Part of a small language model's weights: a variant of Adam for these matrices, 8136 steps.
Each number is 128 + 32 x the weight over its row's rms, rounded and kept within 0 to 255. Layers, rows and columns count from 0. Numbers have three digits each. The size before them is the row's rms in percent of the matrix's.

# down: layer 5 MLP down (transposed), 704x256, rms 0.069, rows 414-480, columns 128-191
# gate: layer 5 MLP gate, 704x256, rms 0.0801, rows 415-481, columns 128-191
# up: layer 5 MLP up, 704x256, rms 0.0783, rows 415-480, columns 128-191
down414 101:160146073166184199094074108127122148171076132121183148090115144136113086163175150105138095121160131156186173210175141134136168123150151100129098170045080127103142140097171165075127081065160113
gate415 097:164151136091209097104121141169166164092102080127112064143143172167152098106114119140161106116141128088161105135140167146128105150114134139150135174137088126154106084131134075120133168153123154
up415 095:147078132112145158106154092150085182128130107118130144148151120170080126113222149157167115118161106109127158182093175140139109094157120117204146091095132133148099175192121110106127090105102141
down415 103:157150106129103127106182100141082138081131086111101126109134116096079139068179136144151074086108166146213150210131138128110125086104173120156118168015104125151116181115167165140126170142150117
gate416 125:135126083109131134153118177157091075096117101112133137128144125152131163105177145122135135099128111124127157109130136160158129127163110075118125209093116085154111151119135082116093152141116108
up416 123:140046058180126158091144060102124093119079132162137101074144110068166095099118080123106129116165130133177118118131104132131084028159127075078057144123096149145078103134146140075115156146073155
down416 116:099161046117116120117117122127125088135091127156140115080132142085168143110092144146115156125133079145168169144133147095167118113164185086037115137112090142162088066127075086164087134113147166
gate417 091:081096105085134139094126153118116121154173062101145137184157122177208128115148122176109107122129080119107158106097129107105118152172152101117143124157163197108157120131143085090114137101151212
up417 094:126083127143088101133123157167160165148139115145096073121174080093123133101180154082128139102153135128149185115102065123117109217121149119125095097129159070186188175124155093104112105118142164
down417 099:124146117159142138106108150112121087125119155216105103127098126117112112139122150090171185094140091141169150098112097119173120153128138109146158116141150038093119158115110135072132127113156132
gate418 100:067101115148120076083166108099138131133090145114090163102114149149148174180138147127124176139155085161107094108101119191060119133086125143121140151152157127086087126116122078177145139148133166
up418 099:159115103128108093107163126121149114117095089083160126089074101056139165102152103110155114163133116127126165119106156137154108113112122147101195108123162176194077130200118131135168113151175119
down418 100:098159095117093119121224136156082170099126146157083137140099151113129157124154110168197148120140122146165109031096023100142158110181119054161147129129131145086038189115119122125092091128125126
gate419 097:115091159183126163079103204056069115140121140170140181157110104174132107228155107084126132134103177142095088074103132121097097171165115104081153100083128122146151139101120070076111075192125180
up419 099:103178136154093134168097074113145111185101134139114115129160076130133066130100077132131128093120144105086077152132107116194132177140122112112099139193112140132109168125093146131139149116129101
down419 099:150192124108124141162178075145087081126112124118116116148143098173112112156133075144169073128097148163108081191130115063124135215139133113116099185127140173178118181134159124126039102156138110
gate420 124:084178139204171137148119126157102154106139159119133102166142072158149150073101107103183116117168093161140088118112096125123093122118155135164129099147127131135155148091165142140120126187120151
up420 129:140163135124141126091127134117151100187129114073160105145081108150131042151152165124107176112147162168119110157103165076150097120094178147092134123158127092134111127133126122135121111086139076
down420 121:131119090117138110155122138078139138199123100190121065167113119173128120178110109130132175160189129139119166160106143127152113137167134101066219144159172096085146113127110080168106093112108120
gate421 087:197139151150093166109088176170088161116085145144128130135178119132157133132204196094102146182096156095183201169113093142097113112116121138141128102095137102201166139092104088093129135168139165
up421 091:077128155155135102189106111121182125117124118158182079125079126135076181059105106138160103165175089128092151165108112097136145123130133120061105129132116103097121192191097167135109169113142130
down421 090:163124105155137110168148083127163105096119201117103129145096129134077132163077090129116204163139116171064116062082077130114037170116118134111137114119128125118114112098121147148101161131167156
gate422 116:133130151122138080112152183115133136114116128175162150101123106118146132124157151119130174110100149154111132115102126109145122186161145147134082102113127104107095155119077100100096126129159150
up422 121:119110132104088093089134116145153133171147130173141158119154146131159086128133100147121091124126139145108094142084122145155110114169161130135079135117167113145133213116104155168157130215161159
down422 113:118059159134157134149144160098144124154144141191103151155095102138150123153131142187142163091110110180164139113101067122150183175128175150134128097056103110103085127119079125137147108121127142
gate423 096:123098067138069169105136115102149100138123110124116178079071083108165204094181103142194162172117127128116150137115090118101113040124136123098158153128158136147105143095111184127142105118142137
up423 095:137194121113152189157152080181134177148144090160133148098121143118162139136083202169098149115149129131151094119119134104130130144141123152194111132124082151134099102124124144085140153085153134
down423 096:109179162132143166209093150145121113164121114115158110196150105123083106142131150140094114109129103137134113157138172105132086116117073132092077165135117127116141085083120143139099139133136151
gate424 107:186112123139109176111148152121134132128114099100074167105121102230143216143176140109091083154088187114145109151069165115123169103157129116153112217092085149050106070121123119111149148123113127
up424 102:130096149146121182093103113109104162099131153121075117120117095121076144169122108076169110061172125136139086147110157159123132114134127155073083162141195171146158088140169143067176120080131136
down424 103:110132173078191131143137096063104111111156140172120113139162088114104149110102172113157148103153142177048135206113145160172090096170127198085143165059122110152091132192104188110101091079147118
gate425 104:141134149126074155141077131143127119163114138157153191073131095126112101190147127161131115119141088132148134107171131148084125162132109108142118107145151177099162137037123133144106108103158105
up425 108:106165100103095109115117120173112115084117110134105158151067163111074082149211042078124115136154096121166127131122152158049118186137174118110129134077093144129129149130145065115128095139054104
down425 105:125108109072152147099161104107090123060151087110112127175128146129134152075110192144086189146123075143143177093144145101165072141199182157177135158136118140214089125129124142178177139097038125
gate426 115:138114106144134118179060139170119107088170072112118169181147176080157112144089146158059137111150156101166139132075091123160096090143126076073124147194131175158081131119144120149182148135166160
up426 112:167127114059179165130168125099043162111145166114151127135150162176092108154162110121116142118146138089084148104152150111121152095091139120161107109097156145110166129162146125072097093151125106
down426 108:128143124072141127129125158141097096144105153117127144141121121171147142147141116088133067100161070102070140131154094103121149106104203155140124089044122140094143156136080148120098093135137085
gate427 084:134169152137158141135089148149139136048144119094122120126135111146124107158144111124098105064188106154108070109097104072079081097162143123103061125168040145103120096188123111149117143079087133
up427 084:159091128134117101139095120180141074154089114163112149209173093143098125159130132134094097101140100133139109159099111114122133060172121168131159149136126148122127109163177105076085107092158143
down427 087:130109130104149099075153098157109086125070146185155144196193135165080056103119135109108085121108110078088132086126103153101143124133089209121127114107121199128164186103111134103087105118166122
gate428 088:062133107062146065122168120124065130088139110112193213079113154095124088107133162114166156150083137133125105110111203117107118105150113145140135100161159126146141101125124137161153060208100160
up428 093:124110081072189146128128148143136125150143156108113089171118110103135139107187120119130154172137179102130174170149172144069135119165141131107108119151130147121136132136123125182118110138099200
down428 088:088100123089141134122158134148117147101132114137144124165145168124132172064085120175130220048141170178121133145098149132148128123145162172120094191150108089067155128112161126148100112137144124
gate429 100:155168180132084103097158126129093169150166124158180237112093128098134139147143171108154102124153099170142105122145158105155127189159132116108132201125172160163147163130039146134126088100092146
up429 101:115135128116091055093147168080075119069133063113124140151100137118124169035118151090132130119109091119130118112086185099159155176110130155131162110066155039173097162088129100127099192158154109
down429 100:154174164101058147046111106116160111131145099185148203093126098145109079139125159090147158096098092127150131142204147135159172146103148096132173056127147072128099133104178110113114139081166105
gate430 090:151150078070129094087057088186146152145162142108117058118144171150163142182140091149066140087083117084123107156145188135104145068122121114141093153113138188142137123153124132139152144064109142
up430 090:207112160081060138199071141171112171161138118144064080099102138107048113116161108088075117035102183171166131123185154126087121154142105118114129186152168130136145120128066163099173135154162136
down430 090:168160115085137109188140155130130084052137104150138157098189096079136168099090134124160115074105120131099176136109149192133088094119162108109151097070139107136143117117135165148145118165129155
gate431 090:167110107149125072079128159070164117115115145145096092090175115112102109143167121147091178172153163088122189164165165203191124110074143136165151138110142147124108096113101146163163065124173107
up431 088:120139120141124139130121115193132115158130109131147118175089195149093109121092133093090163124206153135140129102135132134091053147152106105164143140148165143077145138154049109114091157147144137
down431 092:089167140151113088116085174114161128154152146115125131126083118120153125098178181105156094129105067121202200201169161106114216136138169096075086133088113146124142153126168134125135098116161101
gate432 108:066148111080105143128115066146151090105115126090113090129145095165143135116162086139121076125138161129139098152099040180139156106100035129133131104122125125138141145111114114092112140095161144
up432 108:131100156136163136098192142091147123098072172152133201154160103110138124141174123113196139114133104135138104058109222150102048140218188106106165122079140150088109099176147089134149107198124130
down432 107:128153189114128114163132134103118129139122130133208145162097150131162131111169127094212140091102105177187116094132126138137105135130164138098068126068113148126112135184109143078145119130130147
gate433 104:089138110111152089136133044133136168162164106063120095167157109157123135188095098116102109089130071084080115124075165148159113176121078149141115126170092080141145117133081128107075164117094125
up433 108:083093093118080088156121143114174179129148136102096076104140102191121141148138141175103111150159120073111174160093100065136087162150156100141106160100069096125126115126182211109090119057090148
down433 106:111162058155083094151141078105124151144090168126080175112089108130137117162180092117098120039114142092158099164129141168051114125107118141109132105081128114126171106180109133128092151045125129
gate434 101:124120096110107115133152119172131078118119204140122178134165151166149193084146133125124169101175129162113096130146078167123173134162152076175068060137111120166134124155113122112124116164101144
up434 103:129105097094095145166065097064179163072178158122117094115151133134042145105134061141122136151100138152112128124132159169079127112128137159164177202080162030099097126167131160105134077064170110
down434 104:127176123144179078117110093050187112076145082181104117176121148132166096151095116117090097124103160150138145058143172097139144180130134121167181148093180067093149139104153134147090116116125139
gate435 099:074112108141149116172145161181104134146183127168076157114096123135124151067147128081160218106172114168103122154081162124141102140085108116121105113171147146091145144105182106159112094178124182
up435 105:061153096113126055098097129127147110107129148132109092107124140113132168141097145126164111095134165082160075111128136161128120158143119152147148106085197177108135115150172142160139135159109156
down435 100:134108106166161120090143145099128107093149152152112125126114149141131133115145158112157133107117114071143140083102091177147144101178150163171160139100136142117170137117114145115196140132145088
gate436 099:133152104123159100129105118111177109116123133140124086154166168201053104203150174167138065109152165154109048091168083172173154164133172114145119137111131127112151103095141165089091141087146170
up436 101:107048166119123047147095211174186154101109125132175123149178123110168057099135174133096156158090110082176132081106078163113153170109096153154089182130167094052087147180117197126073103128161172
down436 102:087070130071140133148102114121157133071196131123140074132147138155102121152108079114078118137105156174049098139106128153187097143137151149222111149095155139050179146135153158145109102130188160
gate437 114:122099103124111135168117171101167122132085155103165112093116192109088092081167135093117132112104105115158093135101198098137136121163139122110088139183168137127102132083113125173142106121149151
up437 112:109112146138143142131147122136086207137133128177123153125091106078104112119076104160088127137089098124097118091137106129175154123134142108107165066119115067146157113116129158155151132097152153
down437 110:171096181144109178063090132153149096095118111175100143169174113104137097130097179176066145124106166102097146153096158132086122178145119140103061153132071177150134081132108116121124064198100139
gate438 094:111206108129113119145094166157144109130122143143115148102177120160158122099105158171163122181145122166109156131065162129151130124124172148172108192174117097114112110133116043104097170100126115
up438 098:079083150102113153089115097128083189088087088123165103134112107147099097113145122115196086130094117100132139124155081165082079168170126150134120093128152127119150131125206141063161191132073139
down438 101:102076114119108134137157116136077098124148067107147134191070157115062113133154151121134076107101138104030135146161103130153142128230123147136107091055119132131181134146147205119159098163094167
gate439 095:114140153098158117139158105121182122132133118113148112151175161130088183154123153136138115105219102071107089144105147128131139097088119131084121171133083175097154145080155151137148107168117116
up439 094:104093204129093115114114154109152136199181131146179087137146159121091088172109152141126153173110128190102136170101125133159147125143096122129141138155111142093151111190106142170091124166151112
down439 094:126111139164119129105115167151144085216156126132194105132192102100131151156208129115132036151174132108128084212128166132175133144114104113117138085170135067124136133205145129134185170120131095
gate440 090:181098096097110051133130096119183053147092130110122152116105134139073127164112105108091164073125078109127170113139117092126131088152126102100065171108119105144174126153109172180116126151111154
up440 092:169151155126173152125168111149074089129065135109060147128112168116097093140099128152113091207149193130113151115115157077103105157166106171122077070121136131148120146136087063149117114160099084
down440 094:096142169178148122078135168131142142125112129129101196115199142099096130170142100127117144182112134129112160087124179105126195117157141139170122116201178103124139146111109084116113153163102104
gate441 083:133081150116206140167117195121127221181069113114125139165114113090134116130117139115119146169126122166178112147097105122119110106111101150134096146131103111201167099095136172102121106194194168
up441 084:108148118143053147138102135166132053105167132162134155099114129124042112087123138154098126151158135171127152131135093107125104154072080128133053122156117139106078058073120128107096162178149137
down441 088:141127201125135162189115102143117080169128130179146126088153124103152101145091136149130118172072191076243072060162110159136115151070094108082144135075081140149086078083111155118161087111150104
gate442 092:162109063142139161113118149138158072099095157162157183132130097101098115104095116127106156195162114062105160177150096147138118173143103084144137123097132131164174054177095124056180084128124140
up442 093:125160120095147127058151131168151165104144082145142127102117131127127064142147131145126110131164132079120154160189140101133145139095106116150166137134123140105088132155143133055139079180120104
down442 093:123113145133126086171093141112149130115071163148135139112122178131107135169065107180151146103184132084198148066156121131142179086108156148111124116207160083151063153145111142165129139157128124
gate443 090:089136154129139138120089116129128186070100096171130146111121198124098127086137091074156148071130069117177165169081156092119129172218076089111121156082127105077138133106126191151100123166121179
up443 091:131146160120119143154109169119089136092146153138097168187165129132144118101208090159108151162083099073142129059082141144112189216155120116074217125126132161212182092117153148131143138114137121
down443 094:175131151072091163068087146092053156184080119091109159147122138124143081170086125102116183133151130182214122067106096096137117157125102131139151148141125109135175161125067144149094151184152135
gate444 108:158129135129151101088133171141197118141185094131180127161145153137158130112088130074103148179116137139128102069153119101108105108154152128113050115146057106151175156138161091059115087124140176
up444 106:163155089143178098118080080111126170080119122062117116095072103133153192099112139153180168108177092154157075187169109099156191149142202156140133116117108119104096085099130157149195157114123078
down444 112:166143086112123128159101122114078136094096143114085116113105101155185169117122157138108189147108099145071109209156090108130200157141161116122097148184122098099142091099126170111141124134094145
gate445 096:103155088142112118160145160126169084102071095105119142097102157131099124075132173167163145156144145135140119097039085134137140132143143083095100176170108150124108118121152092117142101154087142
up445 094:182159139132179175066119140124090130116157148101135159119113180118144088151129163124142131158139142131127162150112155170163115108146158143164131121083066144149164108153138127144109102150153127
down445 094:170169086118098150024116155141107157143114123173193162074109179146151140111158119175150085192154094126173127109110168146158084115100167161128109131113121133156160139145121133173160135091136134
gate446 107:108078109157076118126104146104072092119190137114120144137087134120173110168191112110123136121161045102154138133153171134161089144160143135156155107149069106096150123127111132163159119089170138
up446 107:166172091077120069136163123149131112198120182154140127146120100054108087089142176132105136103067149124140175180136087111156163104079124136136165163055133158138148128089123168104146109110117087
down446 106:146084105130142128125121146165147167128148129112122130136135094114064114093137151112101179083092177119136118141120155133056173157091133113147086107046123213131122121110176115087139080155113149
gate447 099:133081128142149150155155112142132136137115113173165141087143111100196100093125135102231133104171137095114097073078171134139070171146164129118129119135059123167163116098193082128100165116123162
up447 099:114098126128073153045135129140102144128135089125150097118135142111136085095181124089128105204155092094110102148068135131123146117113221139099143171097135104157158078162177167068114139124126127
down447 100:173104154151156115124134136089151105171180105166122122119098163061128095176118159082184014111090047092051130161137176093144113127127112097201104164141183150088102140110139093111172130127166112
gate448 104:164097097095139154127106148143157072090081074113124119138068115090158130133115119078142165158114176118111156117097128153136160125112125136101126132113123106161069177123107144083121156176118155
up448 105:134137133200159079157196158171103133155125200124194187151131083123113120159110105110109152100129137174141114157141163107164094113124131173115163108163182151102145119135118132209135116142152137
down448 102:140153152081116087194130155138121118157141143095170219177088139140118169121184131119125047102135131160092107215134123149135113139135142084167191158123191179108143157173079150145145110147098151
gate449 111:120118108112116097100129109150143116088139119121096118112116162109098144144136111150116118096115125113178144108148184173136128122129162076085150114150142151133125123148132120136124151161134117
up449 110:136079205150116100079074082128162158099128129119089128182114119108153130143126118092120177051108125136105090156116149086128149124160114200125140065143115070098136147153120095119097144188084110
down449 110:141102130115077103125133207135133149129142170120113171167127154151133110148155178180157032075124072213090089205062143136089148179143190124045147075097091138168130076109104145118146071078147106
gate450 098:110166145130144159172090149132093112100092095158147142150088170152123158144143149114136166140104203118151113106107159164136076167176143124119168181072150188150129136180089117134150134169108142
up450 095:091152127138130099124115080161129063129156081107179173130146197142146158155133103106095157185144128145176113148150105128109179110163195129161114122132143142043079117128173125174142152071158124
down450 096:108132094140090147143191107144132124125134125108182183057174128131147117143119088052093124110170181136137106173115145117119155095144143160099113103129084096096130132072255133159138118088190139
gate451 084:149152119101186049101168163135154126133114105131169103161133195086152118107128115178162102160112088135104115136122143062088104144167167147100124206155089123136119098134105157149089130180125108
up451 079:131134180128081117142129126102091173125120124134092118134165132177139106131158163102108118102105162119141175157136050126141108119110106165087111137151108108153153160135159077119168130139136125
down451 082:165133110161119171086107184192124146156156159117133096142132146088105150121182130153111203151099101141157137111130108110184086125171135174150149070086094074103166111122112187170174126145103154
gate452 101:146117123138152077140162127115175079107116101110159186146159151171117160163144122151122126179138114105124125106116144111123142146184160166133206114113114137109151139113117128182097193160105171
up452 103:131158101107218087077145161121150142074162133117123068030119111163160144124111109111137159162154118151124165095196175099122136079089106104143147106133088145117133105141090101140114084122149096
down452 102:176106071111125117173245168120101155140163124161120065071151155139192142108098114081147084103108153075065168044110181117156171134112101127117075155093102184136133114102138080142114103117141107
gate453 084:128135108107095084103116149122111088108216170129143175168118186168099105144137149112201141093120091106138140124129142098143203162212107120135082100051134126099155141132132173117151124111122159
up453 085:199138090165080153107106137111160141178106120155120119160157131114136117174149227125146124127174148108183103140131122129123172117128069162121103117168154090161137123086119116144154077088105105
down453 087:132071056135158108133110188136085092131162131086070147132212168145144143118105138220122136120143097112106127174160119182120151162177118170090160111119132163109137123078115147110112115129066115
gate454 107:129142159102126093047138106132109105099191132139078111111140143103154111166065108118128143094131188154116094060119120040156157122095134119142115138145119125109145180084106093039098108122156115
up454 107:147166088107152186158126124162110165129106178111146154143060097095112162164098089091145158117129076124118100108180171173157116160127128174093127099106152094082090135120154086142040190096098106
down454 110:130161064118134145108115153145091124202105143106152131119112079119211139103160138174153085149110047153065183210073147151134175121202157167141075153127154103154099138140097087129161149145109150
gate455 114:119134135120159172118118132121146129158089126117117066165108142125107096172075121209103142145176120099169105161176105092152124095149160095107125093123046137172126156129084221142115116156087141
up455 114:143086148105145160181138097075105137117129156151185183121154125063154133137116125155131116137126072176137113113119090119059189117174076191086150150108153211020123153169140172138101092154137154
down455 113:161105141156139125186075143166158135093156107135166104137155123102075142139145152090148169117128135168214112045115125125106074120190118169115132165069130148099158185165103094105101119111090126
gate456 092:127116137164125067151147130171106117114141128093096144116100168130160179189146210100095167135087150128142096170103187156072124114202131143161120116113106056067100126161121117128094098161135147
up456 092:140151104138133061098131121137112128100110101074119128139103090091144143082107199102118130100137093132150131165149140097102147120065106105186106088174108124111169156087186127122137209161147172
down456 093:124142120090156099115120173155074171123147114151148137172105102153111126156134175122142123057104154121131204130136125062108154166100084091146096108154149129118177132153182166138132152126140123
gate457 128:105095142126141070153139096149139115118154117170108113116204122127161102124163124176112143135206082075129109066154141197169131156103137116217111125181111096172126115116112123120142161108168170
up457 121:115096120097162128131147104117182148096167151200198134073156130105161128125127130162080163155110063092205167099113137160156115176094138141117151091109100181175121144098128158152126131133168116
down457 115:130134126175121127134187135085140154119098118177143084121153113096139128093109118117100144106143143098184120114106087101175123154150116045135146090174102110128106147150132170178094156119140116
gate458 090:095159148139121156184148107115210145132158062098102124148092137150150164192190129155119096129141161162056122137198141163113079177166109124132164093138114166200153128114101098129131133119152127
up458 093:185119114143082102133092117143140160194137127136185118124092104121156181147168111134149128093131096138153112154110156096129165055087135128146076055137108173150157131102100129184159129107205179
down458 091:112142121122138167145151058117068184078140177108095080106155123103167152159147065189116142111105123155091147134063157127130091168153121115100098105149114153119217148137132084145150116149152162
gate459 103:118102131105130158143150089123110133096061166146153133173085112133123135125127161125042138085083077156101123103096092097077120129110132176119087155142066130067156086151196133180139108066136154
up459 105:166136128154136131124088122139118124125125108100089175132142127085139157126110132160129068150153084105128185179091109115118154124149104114054129104151120144188115139161155151149125130116145112
down459 103:132142118122097106082092142159113131135211109117111058087126107112153150095131102168178123204127176119149095074151152149111146147105190124145085129109127124103123147117130167091174183165074161
gate460 098:087139121132128113109142094109156093080151081073162140104100138196175087146079112154096114161095153134129137078088112129148162144149169071116158168151084096154089156177142173159109195115147122
up460 103:145086113154156096119113100186142078158113164133073114078150131117159140138091141154135155152115113129170147197181175112107180110138102109151139092114121143136118112104144137180138190100128164
down460 102:166181117137097138101132159123173147188139094147143137141148101035109141151091099106106064145072101139137166178117091041126180124091047109135121117166129166128157146124136161118099126102121159
gate461 113:192130136130144141100102141115140118078120088134089154106117147147100160141091125130133139170141105123132154124132096080096106124142138073186094103119099054087121111147188180092141118192144157
up461 111:121190124172173141111097113058166171156139117095136074142099103157140176126126189113144137133096115071126075103131155132077096111098128138112157191133104073109098115191116127091127139153085117
down461 109:163079137092083142129122151136091178128179117069079063100131110171112116100188160156104078089152086132094100120078137144097164084115096126136222188140101091126125116164137135099088058133119137
gate462 093:142096143111160187126118097130116116113098105100102168147204132170221090166148127130154124142113100078177079151128147167118120140179105126073144113108147118129057155136121086090106140217150134
up462 096:198158169159099138133154158123099134146131068138134119175125079171152138136118147161190092130050177084109079116152137049129179131132118117113108115106168130150103143141158137117154096102044084
down462 098:156183131103112103079162160172079149132111101136141072128133132123116144114172168127110210056125159144151122166156152103162184155116129113149076145068122124163124140168075110108107076134107105
gate463 097:136094089104157105118143137153163115122063110127152171147137136127144101130206119144145090150125080130142104161170145139172106101154195151149107186130099124084097155119121154135098163081189105
up463 097:182137140128095147161108139126056171141191157133119119131119137113172118158187138088165157085089129129129143077113161115104117108181180129068102119066176092145124134148096126160068105085137119
down463 099:083146127160089091101135120150082142082121118167089064112102092134126174075090135177147160101156131118123030154126166133110132166106122156192117135097142108142162161134089062187158091141154099
gate464 110:128143104157042124127095110108117129190122092138135102061099108172101166149170159114160106168200131122124144157110137158106152112101053126161113159148072162100121072183157138119161100202092090
up464 108:110121162098165132114172186109096129124118143100159125112150144158088172182113133153102139124151091150114151121100138138155168105087132092155167159141098170127103129211159118110073187093202136
down464 106:144077060080094139078098140157136122164121169142129170140107093190127184131167160142116044153148119175019149170113103093093195069089109154139118112160097183116146103162104128155163134118159094
gate465 098:121144162153118184150135141121177136087102126153159130112108125214090118143110135137104103160110108143089083113160125093144115119178103065055113151093148085128176111157116089141102105093095131
up465 093:162114140097095105095133149097143139099143142132145049130176134102145050146178156110149108114137107117188100162149183131162169132206109120110172149103125108069142124118104151122115182109067173
down465 097:086131076113145162135107157176125137129145123167104127098141156141197115147118140159151122158114097125074182144151107112103069133152097137175086136175169114122120104114099041144087144126161137
gate466 092:182085134137135140083207156125127122048147139190131156139142193136089093116134169156075138178155054136165121114192081133158094122098138116099127192152147095102112157120084135143163145111148137
up466 093:129124123084116103130102102157116131152193119106091143105137109114136185124094148119105141158128132146196081089145111102105139167147220156112067141163192125127103130104175094143096167168143154
down466 094:074153173104131185111169135178155157107157106181137189094139105146071162134115094154109107163090113083115163119140121109125109145190105144071110076171144139180110085185159194150114174101083093
gate467 094:148151101084135165114109098170166087161121120117159130139114072107083175169096066125106167106106157130104129092111137101156145158103167136106054174136142056131092154113127157125124133144202100
up467 096:172146187104134126073129078141167149126120154123090134151161093138155157100106137113168169130140133108109117165129119174168094070095136097125153137087142132126147194162124163093152092125155036
down467 101:158094157169118120143163159128140073148108121068094127147080131166141143100118130165151165137117112108092177171122116121125073101217140104170114118176134137152127136170121104103152140123107088
gate468 097:091150140113148054161109117163117123162150127144153136169137148170199164136134108164148107144186102132134120113172123134102168128163077181126128166179100190130092123129073104149135092117098064
up468 100:153094096125126157173084149178105137124138106152126165176095099130137120142100116126124064137089132146094169156090056160161149175151100129119140146149115183125143126155119144130064101160082080
down468 096:112162179163090126113124117178123116099068143099138126123191167065097106141063119111092118109120131110135184117177154116132123062152123095106163111181136128158102068171144120172126166106095147
gate469 100:109100067117125066112129131157138136119147162068096134074206149098141119166098172121133102107148072090123130099159165147111169102122091068113102181178117176150107160148098101128154139116098151
up469 099:155156095142130112120136199205134105165114118111159141157105156078126082173135109125090165134078095145164154097135141099150095080142142141139119144139104077125164157133114144106146173158085170
down469 099:131149113144114112202090148131163110176123130121132142094219116077115114133112142115101133111087122047084153164173103091115145090183109187136112169175147146091134155125064169134062150117114070
gate470 097:132164121113104167100133116096139173140146157090113132146107119144149177159162199116143078157098100055116127121103147116098210123180141154114164075110086100081133052160148089137172118128101136
up470 097:123177101130135153079114089129183202129074122115087169134150110108181110076114090160154110143141124121175156150117111124154130110134138122117121077141130099131124151158139142097112073145127124
down470 096:144177134105194123132160120072123142121064127138150124136129204067142157068117082143149134156094171114195156052146089127113110121103110130127153107084154118087118152103168135116126127128122153
gate471 082:138129163134176089159167160129115132142111117114133134149143145160123194156146129109090075176129094159135137121057164190172127140129172141186198174140117111168139105097092085153158160138103123
up471 082:171101166173091116056160133190162109052163158118155143094105134131175160105098140133138094177101066075113127140082144122134140043118138095129163071160082157120073044137123120154137101155102161
down471 087:099159144201118129094148129118163126071167200120128105114113077115096121071159138106110132130114133116184071133122171125120115139083130134164161143110080149143088112161097131158119148134154165
gate472 089:140158150123096132058106133084061191124138089132158131097148154125183153130141145121106162170156122090126168119062142149120148129124167143164094093130109116107129126084136076116139151140071150
up472 092:153122155131078104103206150094136133135071132127128169109160103056113151124132131146141163162146154118178182088122068106065098164152112130136146123085150141174123124133158113087156173136122149
down472 088:098140152112138086084191120076103171140087111156144129082116176134142097090099091150172149157107142125203120112179076074141129127136092103150124143131118180113078151170165094208136148201099052
gate473 100:085149185121147123093114120121147087091153121085084153106086160127191110145128105093123140146111152101141096081119124137176135158146159126200121114163102121089112087149141200182091123145149109
up473 102:120120135142156126149057125092063151121140094209134122119133074097172138117210105108138077112148126127116158145119124159088151123118146163097098071159183108124081146145134132208113135121151126
down473 106:145151079136143106133142143150037099127091119150152147111153079072173178080089106193188109140073124086078123169130137113121132152154152124075121111177166122079110160119078088117141151177116165
gate474 099:174146146102111071126097183160136128098088100154129130123071156100133100096064108182154165101107154148145143097150114089142119097093174122110142142164108107148109102118201132103141094173105133
up474 094:107148132101091125130149107150121095137064107042163130113200107137146166184128147120103129121153169127142191151098103040070118133156175144071086131156050162122139119107155105155151088087156105
down474 096:123141101085117095128117137145122174141093116110122127142125175126147106113106165171117141144129121168070153152093114095074093106138202088117075126135104150158088155147160164152122141160155145
gate475 091:168116150086201086139107141169137105148162122096176112139128080123218087154168114120114119177141062118133141118172160130094105130159160042185157138207159125071107192140124166144160136091143101
up475 090:040138093220181065081131114108200064136121089147104128124102131171138187119154141115123096162147160155133089127116103104208111092113090167123177117130127179106094121133107160161132168090170075
down475 092:166120144114108070098106149109154064136138133155125095132126118128109148095181115112164121104094142169060125128110107084154238082126111164118165121089144159117058188134085106151136068163133132
gate476 092:137156111157176146102111100141148145090131127084128103105114183131147130105116102105087150118135114142134125156094127130126137102135034134104105084138116136141108144117188111154169141162102082
up476 095:073170100106106110117121077103155158126152129186117139135152082089127121118086063106169122055189116089100159108124167150144070172075132141178114117118182141180152140030124088142112160074094165
down476 099:164126084141109105073113136155131106095146137182112089117126103166102097151170119083061084151171191080000120000088146159123106152169151127143136177148142106124139053091082111107094163123153123
gate477 105:136170148087117156160110133154071112157183112136114181131146111121088058155183160163091106118106113139135115126102122123111082143115139145146135127138122085165132090130085133099163090140126157
up477 104:109122079104151112119079118139105119160134099124130127126114118123164143103107126117166161171165111087159139115135123100143153058154124130117104132136146090181157100175141132152132124124155173
down477 108:171122151174136156140124124157080160186086137160093155121084175099128104121119116105092176184107072146238172127112146130153111095104110136156138122111138096161126137085145165126131106131152110
gate478 095:115148174134140074070158133124136118137164073133117139123133155137144244139127127154112139083166099151154128121100229138175098136084112139148184157060115160182161163177157149108137131228101132
up478 093:079083137153116148151131136072101092161124091115127108172139152171110143150158074114166158107099112128137149105151181143177159158161190114157112111186169142143075088138094163116081156123077107
down478 094:108145188079100157077106147066093091095104115110152153143179147129130170082136091105142064156101149112073133143155096180120147147137154179133104163114119134148111155139067139208095128114154132
gate479 079:112096119168132126134130103112116117079100131127189119093124119113149174149110170097125208133138131140173095116174155120132137136188144151147124118131117128126177159092132118129099130159114052
up479 075:113152075078137102179121160105131141128132138165151134163100042136128208121153083102138115170067121152156136105118140132116132125112086164116175131107128098167119066114177135134136137154123150
down479 078:097145154113149167089098139110094127131210085111098201086165181131103134124123082111127084074154121086107137200156119139187146141098150132172118112155144110157098107117091126136069152108138186
gate480 086:135099148120166149087161161130176115168096163165120157118085102071149179178179128172147161134076149095077093090145169078107109083138090099125073135122147182175156122132086140157143133106142159
up480 084:111155123154063190149130172115162039115172126143117093161152164145109166144149137167108132108152135123120117151100149161080122141103140184107186138175103152114116115121146125098141125161184092
down480 086:158123146146146128216116066153125093162125152109146137088107087107095184149141121078119000087111197074083093130116145124148131144124097104119156164114145204132136125101100132106131117124173174
gate481 084:077153128121129131151122155164131127145137129104159098154175036144058107133171178142102129177151103123040138125130193152092119101062132093159174096133135107126152094111134163140162119129178134